From a checkpoint of a small transformer trained on Wikipedia.
Size: 12 layers, width 96, 3 heads of 32, MLP 256 SwiGLU.
Architecture: RMSNorm before each block, rotary positions, no biases in attention or MLP, untied embeddings.
Training: a variant of SOAP for these matrices, 2529 steps.
Each number is 50 + 10 x the weight over its row's rms, rounded and kept within 0 to 99. Layers, rows and columns count from 0. The size before them is the row's rms in percent of the matrix's.

# up: layer 2 MLP up, 256x96, rms 0.185, rows 243-255, columns 0-95
# down: layer 2 MLP down (transposed), 256x96, rms 0.169, rows 243-255, columns 0-95
# gate: layer 2 MLP gate, 256x96, rms 0.198, rows 244-255, columns 0-95
up243 088:49 41 33 39 42 42 52 34 41 54 41 52 44 49 26 36 50 47 46 57 52 46 41 52 48 55 54 53 47 61 56 40 45 44 32 45 30 37 55 40 40 41 66 56 42 47 40 47 58 34 41 50 57 28 49 59 46 62 42 42 49 53 44 50 45 45 48 60 51 62 31 39 30 54 46 85 60 59 51 56 47 64 56 43 47 47 35 48 50 52 57 35 49 71 38 40
down243 088:59 60 51 41 49 34 25 46 27 39 54 52 63 56 35 36 61 54 35 44 40 42 45 46 48 61 55 35 48 42 56 62 32 65 38 57 62 63 53 62 69 49 57 58 29 56 46 45 55 66 51 56 49 54 60 36 46 44 53 48 73 48 37 38 60 40 57 40 45 53 55 52 55 54 52 56 58 40 59 51 46 60 51 24 41 50 47 34 54 64 43 47 52 52 57 46
gate244 105:46 47 34 40 34 42 50 48 44 60 50 41 45 63 52 36 46 36 44 54 44 47 34 36 48 46 70 71 46 54 39 68 54 44 23 48 43 68 53 39 49 44 44 31 59 42 54 59 54 50 50 32 57 55 61 44 46 54 36 41 39 31 50 52 55 53 52 51 46 60 58 37 63 56 44 34 48 60 46 60 53 32 59 44 35 50 57 41 63 27 61 52 42 40 49 53
up244 089:39 34 36 53 55 34 54 49 37 46 62 40 63 73 48 39 52 52 59 57 60 32 38 58 52 43 58 47 48 49 40 51 62 55 64 45 49 52 48 61 51 35 58 33 46 52 58 54 47 45 70 33 47 58 57 60 38 41 61 52 62 66 32 52 51 46 45 60 38 55 52 30 45 45 66 49 49 51 51 39 61 56 60 51 44 63 75 47 56 65 55 30 35 44 47 43
down244 098:52 60 63 51 51 47 48 63 50 38 58 45 49 38 67 70 43 40 54 35 59 59 67 64 60 43 58 52 46 35 43 40 36 68 61 25 52 45 45 53 45 51 44 51 54 41 32 39 58 50 58 42 43 45 30 67 54 41 59 48 44 51 45 37 68 51 29 62 53 48 39 56 53 50 64 48 58 57 51 53 30 54 60 52 37 58 41 42 42 63 49 60 57 56 65 39
gate245 101:46 47 57 38 33 52 61 52 41 50 86 45 47 49 47 46 79 50 56 52 38 68 56 50 54 45 73 46 54 40 39 44 50 67 38 39 51 55 42 55 60 47 48 47 59 43 63 27 51 45 61 41 38 41 60 52 51 72 34 45 57 54 61 70 45 42 39 63 52 46 61 56 44 58 43 49 48 52 54 44 45 61 56 62 48 57 43 55 41 34 58 60 53 47 48 50
up245 097:54 56 49 68 41 34 32 42 51 53 42 52 32 38 39 54 47 41 57 38 58 49 61 57 41 54 59 46 55 35 47 61 58 47 58 60 52 53 56 31 54 41 59 42 53 37 62 57 65 66 56 58 62 32 37 50 63 39 50 60 71 50 40 58 59 79 69 49 50 40 45 58 47 48 49 44 47 67 47 51 51 43 25 50 32 52 42 44 55 40 42 42 50 51 44 58
down245 103:43 51 38 54 64 39 62 41 56 53 32 67 47 36 66 47 42 35 49 48 52 33 44 53 50 53 32 64 51 43 53 42 48 43 65 77 55 48 47 58 52 41 48 52 41 69 44 49 55 48 46 56 52 58 46 38 70 47 44 44 29 51 57 34 49 55 58 45 42 75 70 46 50 51 51 50 50 32 55 56 39 63 44 57 55 36 44 41 60 62 59 44 61 45 49 66
gate246 102:53 42 58 34 48 38 66 58 63 50 63 42 39 60 33 58 48 57 49 56 72 62 65 38 31 56 66 47 33 52 60 68 67 36 49 58 47 43 60 46 40 51 37 46 56 33 54 48 40 61 50 43 54 52 41 43 57 49 37 43 53 42 40 40 58 64 39 46 45 46 41 52 36 39 60 47 50 38 59 77 68 61 54 47 43 56 53 52 41 44 45 44 51 63 62 56
up246 097:59 48 58 37 44 39 67 53 59 63 49 39 48 59 46 44 48 52 51 42 55 64 69 44 30 53 53 52 41 45 42 57 56 27 48 63 51 38 54 50 33 45 44 48 66 57 59 55 31 63 58 41 51 50 41 39 42 50 49 52 35 44 42 35 52 63 45 57 44 41 44 46 40 59 62 33 47 31 42 69 52 68 60 42 35 66 43 61 54 37 44 46 50 57 56 73
down246 094:47 45 48 44 31 33 55 40 67 51 57 51 44 60 37 44 31 49 45 56 55 64 60 60 41 64 68 49 47 47 47 67 39 46 47 50 57 38 39 61 40 56 40 58 54 49 52 56 32 36 60 53 61 49 57 36 56 51 14 55 49 53 39 51 58 53 48 50 52 43 59 61 50 63 47 56 53 35 59 59 71 42 47 42 50 50 42 54 38 80 48 52 50 58 49 63
gate247 088:29 75 70 51 48 59 44 47 44 43 64 59 49 52 44 45 43 48 54 42 67 52 35 49 65 59 38 53 52 32 42 55 60 40 55 60 42 49 68 55 42 49 42 58 51 54 78 40 42 56 61 45 55 41 52 58 48 48 55 38 57 48 34 59 39 47 52 47 56 52 42 68 45 39 59 58 50 65 40 39 41 45 54 49 65 53 64 41 35 49 21 42 43 41 58 50
up247 099:57 52 41 62 48 69 41 44 44 46 36 33 53 48 52 53 52 39 56 57 48 42 40 50 47 42 46 41 46 55 65 59 69 42 52 44 63 43 46 41 41 67 41 59 45 57 34 56 44 48 64 41 57 60 60 34 26 39 51 61 40 46 53 51 34 56 58 61 54 40 29 35 44 56 40 31 63 48 46 45 43 52 44 61 47 48 58 53 45 33 31 51 67 30 43 63
down247 102:56 59 54 63 47 57 48 52 54 48 46 31 49 48 64 34 40 23 47 59 59 55 66 53 49 58 51 54 53 48 55 55 51 48 50 66 31 44 68 59 31 54 42 50 39 64 48 49 53 49 76 59 43 24 50 37 36 50 54 53 51 45 40 49 31 57 54 48 51 43 34 45 52 31 39 55 49 52 47 51 31 35 66 48 42 45 30 51 54 53 48 51 62 50 67 44
gate248 115:46 38 42 59 53 47 42 50 66 65 49 55 63 47 70 39 65 54 56 26 61 45 45 42 40 42 42 50 68 48 32 40 51 61 50 29 56 61 49 50 56 34 46 72 54 51 51 65 73 46 54 39 49 49 37 51 39 48 28 46 35 66 43 50 50 39 43 56 51 58 56 64 55 61 48 59 70 41 51 50 41 52 47 55 54 49 43 42 49 50 42 30 36 50 54 54
up248 110:47 52 58 43 25 54 54 59 57 51 50 30 51 52 62 74 38 47 56 52 43 51 48 45 40 60 54 41 48 48 61 44 54 36 57 63 37 64 38 70 48 54 26 28 55 68 49 38 44 46 37 38 33 65 65 44 48 45 47 41 46 45 60 58 47 54 57 54 47 29 44 38 41 42 54 48 51 38 55 59 58 56 53 48 56 59 46 44 55 40 58 60 60 64 60 68
down248 101:36 44 51 42 40 47 50 49 71 34 70 42 59 30 59 49 60 50 54 51 56 42 69 38 51 54 49 33 61 51 56 44 54 55 48 48 36 56 58 43 50 57 32 59 40 58 47 59 65 32 54 31 46 56 51 53 47 38 66 43 47 39 44 49 43 47 59 55 47 42 64 29 52 51 48 34 46 57 43 50 43 61 52 78 54 40 71 62 47 52 53 57 51 59 43 68
gate249 093:52 68 32 42 39 73 50 40 50 41 29 55 58 53 54 41 52 57 52 67 31 41 60 59 62 55 63 46 52 34 46 55 59 48 48 40 56 48 54 44 56 65 61 34 66 55 41 32 40 44 35 58 52 35 51 46 43 61 59 76 45 63 53 63 63 57 67 48 41 49 44 40 44 49 48 54 72 61 69 43 45 53 48 46 43 48 44 44 53 38 48 56 45 53 51 54
up249 095:31 48 60 59 55 57 50 45 40 57 62 69 41 63 53 57 48 55 51 56 60 32 53 45 44 51 39 50 48 67 46 65 51 49 53 51 45 59 43 59 52 45 46 42 65 59 65 58 48 40 52 53 52 41 49 72 67 72 42 62 49 40 39 51 51 54 65 52 51 52 49 54 80 52 54 62 36 68 29 61 38 49 44 56 30 60 57 55 56 49 45 45 58 68 55 67
down249 094:51 50 39 69 21 58 55 43 46 55 51 50 50 41 55 39 59 66 57 51 63 39 54 55 37 61 45 53 44 53 52 58 60 37 51 47 61 68 56 75 39 55 56 42 43 54 54 43 39 52 52 49 42 48 36 62 46 55 66 57 39 58 46 57 35 79 60 56 53 64 48 40 34 47 45 52 66 45 46 59 42 38 48 58 61 32 67 48 50 42 45 33 40 38 54 53
gate250 098:61 44 40 63 69 35 29 69 46 63 56 40 65 50 57 62 58 43 47 59 53 30 50 54 46 49 62 48 52 52 50 55 41 34 47 53 59 59 47 49 29 44 45 42 60 61 50 58 58 52 52 44 48 34 33 52 50 30 29 63 61 44 75 47 51 53 52 46 65 58 55 44 38 53 49 70 50 54 39 36 35 56 52 55 48 41 54 57 43 35 52 39 64 41 44 46
up250 100:43 60 57 54 27 75 43 44 43 36 37 60 59 43 50 42 32 55 43 56 42 58 53 42 62 48 50 53 38 55 56 43 61 48 51 58 46 34 53 63 41 61 61 57 38 50 49 34 29 49 58 59 53 68 68 53 46 47 71 53 36 62 26 45 59 34 52 52 39 46 45 63 58 51 44 52 36 43 59 68 61 61 34 56 51 53 39 52 42 52 56 43 50 56 40 53
down250 102:44 53 61 43 40 58 24 42 48 40 47 43 53 44 61 47 52 54 51 50 42 34 66 51 36 63 40 53 59 69 64 58 58 57 71 55 38 54 49 38 57 35 45 46 45 43 62 47 36 44 47 46 53 60 38 44 61 47 48 55 72 51 69 59 46 63 50 38 37 46 64 60 38 39 46 46 44 50 80 41 51 60 50 51 41 68 54 48 58 42 39 43 42 39 42 41
gate251 114:39 41 65 53 47 54 42 42 70 51 60 69 45 52 42 37 44 53 43 52 39 53 44 45 22 44 51 58 39 46 64 38 50 38 37 51 35 57 56 45 56 46 43 54 45 50 49 38 54 36 44 21 41 42 58 49 51 37 41 50 60 61 39 51 40 51 50 41 44 44 65 50 57 18 54 54 58 39 36 40 49 43 48 32 63 58 54 55 59 39 48 64 58 47 65 44
up251 098:37 59 62 56 42 60 63 31 54 43 38 41 52 48 66 48 54 53 52 51 57 61 52 55 54 60 64 67 41 36 46 47 52 40 46 57 38 44 35 53 44 64 59 42 55 64 43 48 66 50 64 27 55 54 63 50 56 56 54 42 41 29 48 50 58 53 52 40 59 52 56 47 66 42 62 66 55 49 36 46 63 42 57 42 66 77 45 53 37 35 34 58 38 46 40 46
down251 095:40 45 49 57 33 53 49 46 52 64 44 45 52 73 49 49 56 64 51 36 49 44 49 43 51 53 59 56 36 43 54 56 50 50 59 55 41 62 39 49 69 46 70 46 67 58 65 56 53 57 36 31 31 45 39 40 59 32 54 41 54 63 60 38 59 52 48 29 52 53 50 39 77 33 43 50 48 56 39 41 68 41 48 29 55 66 49 47 59 41 47 50 45 54 56 46
gate252 104:54 54 34 55 50 60 56 27 55 46 42 39 79 47 53 65 44 55 54 52 47 47 46 51 60 46 53 50 62 44 25 45 34 40 45 63 52 62 39 39 43 38 57 43 43 38 53 32 36 58 42 46 46 48 62 50 49 36 33 54 59 43 58 43 46 60 38 61 31 42 61 56 33 56 70 47 44 65 37 52 36 44 64 50 59 47 57 32 55 53 57 45 50 47 59 48
up252 103:33 51 60 37 41 57 41 56 31 44 44 56 20 53 47 37 63 39 38 50 65 59 29 58 29 62 61 55 41 48 51 61 48 64 57 43 40 34 57 42 52 49 47 52 59 49 52 75 67 42 58 58 54 46 29 51 49 53 51 45 42 52 35 54 40 48 50 56 65 52 48 49 73 58 48 36 56 40 50 41 48 60 42 57 53 47 49 55 56 42 43 47 37 56 39 36
down252 099:47 45 59 43 48 41 51 43 42 40 45 62 30 58 62 43 73 38 77 49 49 62 34 59 49 66 52 59 34 55 58 43 53 58 40 33 30 49 54 39 45 36 47 39 70 47 52 56 44 60 42 62 50 56 46 60 46 45 54 54 45 61 51 66 55 36 66 56 58 64 48 44 59 36 34 61 52 40 60 40 52 52 41 53 54 39 46 50 52 45 43 55 51 69 32 55
gate253 091:66 66 41 33 64 41 44 59 39 44 36 72 51 46 51 40 42 45 46 33 58 39 52 51 36 52 64 66 55 56 56 47 54 56 57 58 43 49 61 55 28 72 38 57 32 27 48 50 45 57 54 43 46 45 47 44 51 49 49 57 45 49 47 63 64 55 63 40 54 57 43 61 43 62 56 55 56 46 66 47 49 35 53 61 57 47 72 62 57 41 46 37 56 69 44 43
up253 090:57 51 47 62 55 39 43 50 26 51 24 47 45 55 55 41 48 72 41 54 64 45 66 50 33 46 61 61 49 30 46 35 53 34 39 45 56 49 43 42 52 50 36 46 41 59 25 41 58 64 46 59 60 47 58 53 41 40 45 47 52 55 43 55 40 62 55 49 42 41 56 58 36 37 51 61 64 40 46 37 56 61 59 56 41 50 42 22 50 54 60 40 47 53 57 57
down253 094:44 37 67 58 36 63 38 49 40 44 54 39 41 32 53 52 63 48 49 57 49 47 50 49 68 46 43 47 47 42 51 26 54 56 53 46 40 58 59 24 49 31 63 49 39 37 55 67 55 46 43 64 49 44 52 61 58 44 54 36 57 52 61 41 42 44 45 45 34 45 39 56 52 58 46 64 63 37 49 76 54 57 59 36 34 68 36 49 43 53 48 55 50 34 57 55
gate254 102:51 49 55 69 31 53 60 49 60 43 44 50 57 48 50 52 50 55 59 69 45 51 81 38 44 38 39 45 55 59 47 38 55 54 44 57 50 52 57 54 61 60 67 48 46 35 25 44 61 28 38 42 53 41 55 61 40 45 47 56 63 56 44 53 39 59 38 52 39 62 43 60 58 26 42 70 54 55 52 74 51 61 52 53 65 48 61 48 46 46 46 49 45 53 57 40
up254 101:44 51 53 30 67 44 50 49 50 69 58 34 55 36 44 34 61 50 55 40 41 42 34 46 47 43 55 51 63 51 58 38 46 34 38 44 41 50 49 46 41 43 44 62 57 47 48 53 45 47 58 60 45 70 43 49 59 56 32 43 46 33 56 63 50 41 40 57 65 28 47 41 67 48 61 65 51 52 48 26 45 62 39 54 59 53 55 47 64 50 38 59 72 39 57 35
down254 103:41 51 51 52 33 58 45 53 71 44 61 52 54 51 57 42 45 40 32 65 43 52 59 21 46 46 50 56 43 49 48 46 45 40 44 31 57 66 56 65 62 57 57 55 46 38 37 59 41 39 43 15 51 41 42 59 50 52 44 64 59 74 49 53 42 59 54 69 46 54 32 43 40 39 31 48 45 49 54 57 59 61 47 48 54 46 45 45 45 54 59 61 54 53 53 48
gate255 101:46 70 47 42 44 50 54 44 54 58 47 56 48 57 68 53 44 39 38 52 52 42 61 36 51 58 57 52 53 49 41 54 20 45 42 36 51 47 53 48 50 62 56 34 76 47 53 46 52 66 53 46 38 60 51 35 52 40 47 34 44 36 39 50 52 57 57 36 34 61 55 60 52 45 55 44 49 28 57 41 68 40 45 52 49 39 36 52 53 25 41 30 55 41 36 40
up255 101:45 43 62 47 46 46 50 42 47 57 37 41 45 38 41 55 60 54 34 69 46 53 54 64 56 51 64 34 48 51 44 53 52 71 53 64 23 41 51 55 59 53 79 41 46 28 52 60 62 51 49 48 34 61 47 62 47 37 28 51 45 52 42 33 59 52 43 41 44 48 44 50 52 55 59 38 53 44 37 40 58 69 58 54 58 43 45 35 34 52 63 48 58 47 41 53
down255 104:51 58 55 53 41 32 40 39 49 46 68 55 29 51 50 53 46 34 54 43 45 47 62 62 42 48 38 49 47 40 61 42 59 46 30 48 52 53 38 43 34 61 45 42 54 42 23 36 47 34 40 36 42 49 35 54 54 48 49 50 71 49 61 47 73 53 48 52 68 66 39 39 49 53 42 61 57 57 63 71 53 38 54 44 58 37 53 48 48 48 55 61 63 44 62 43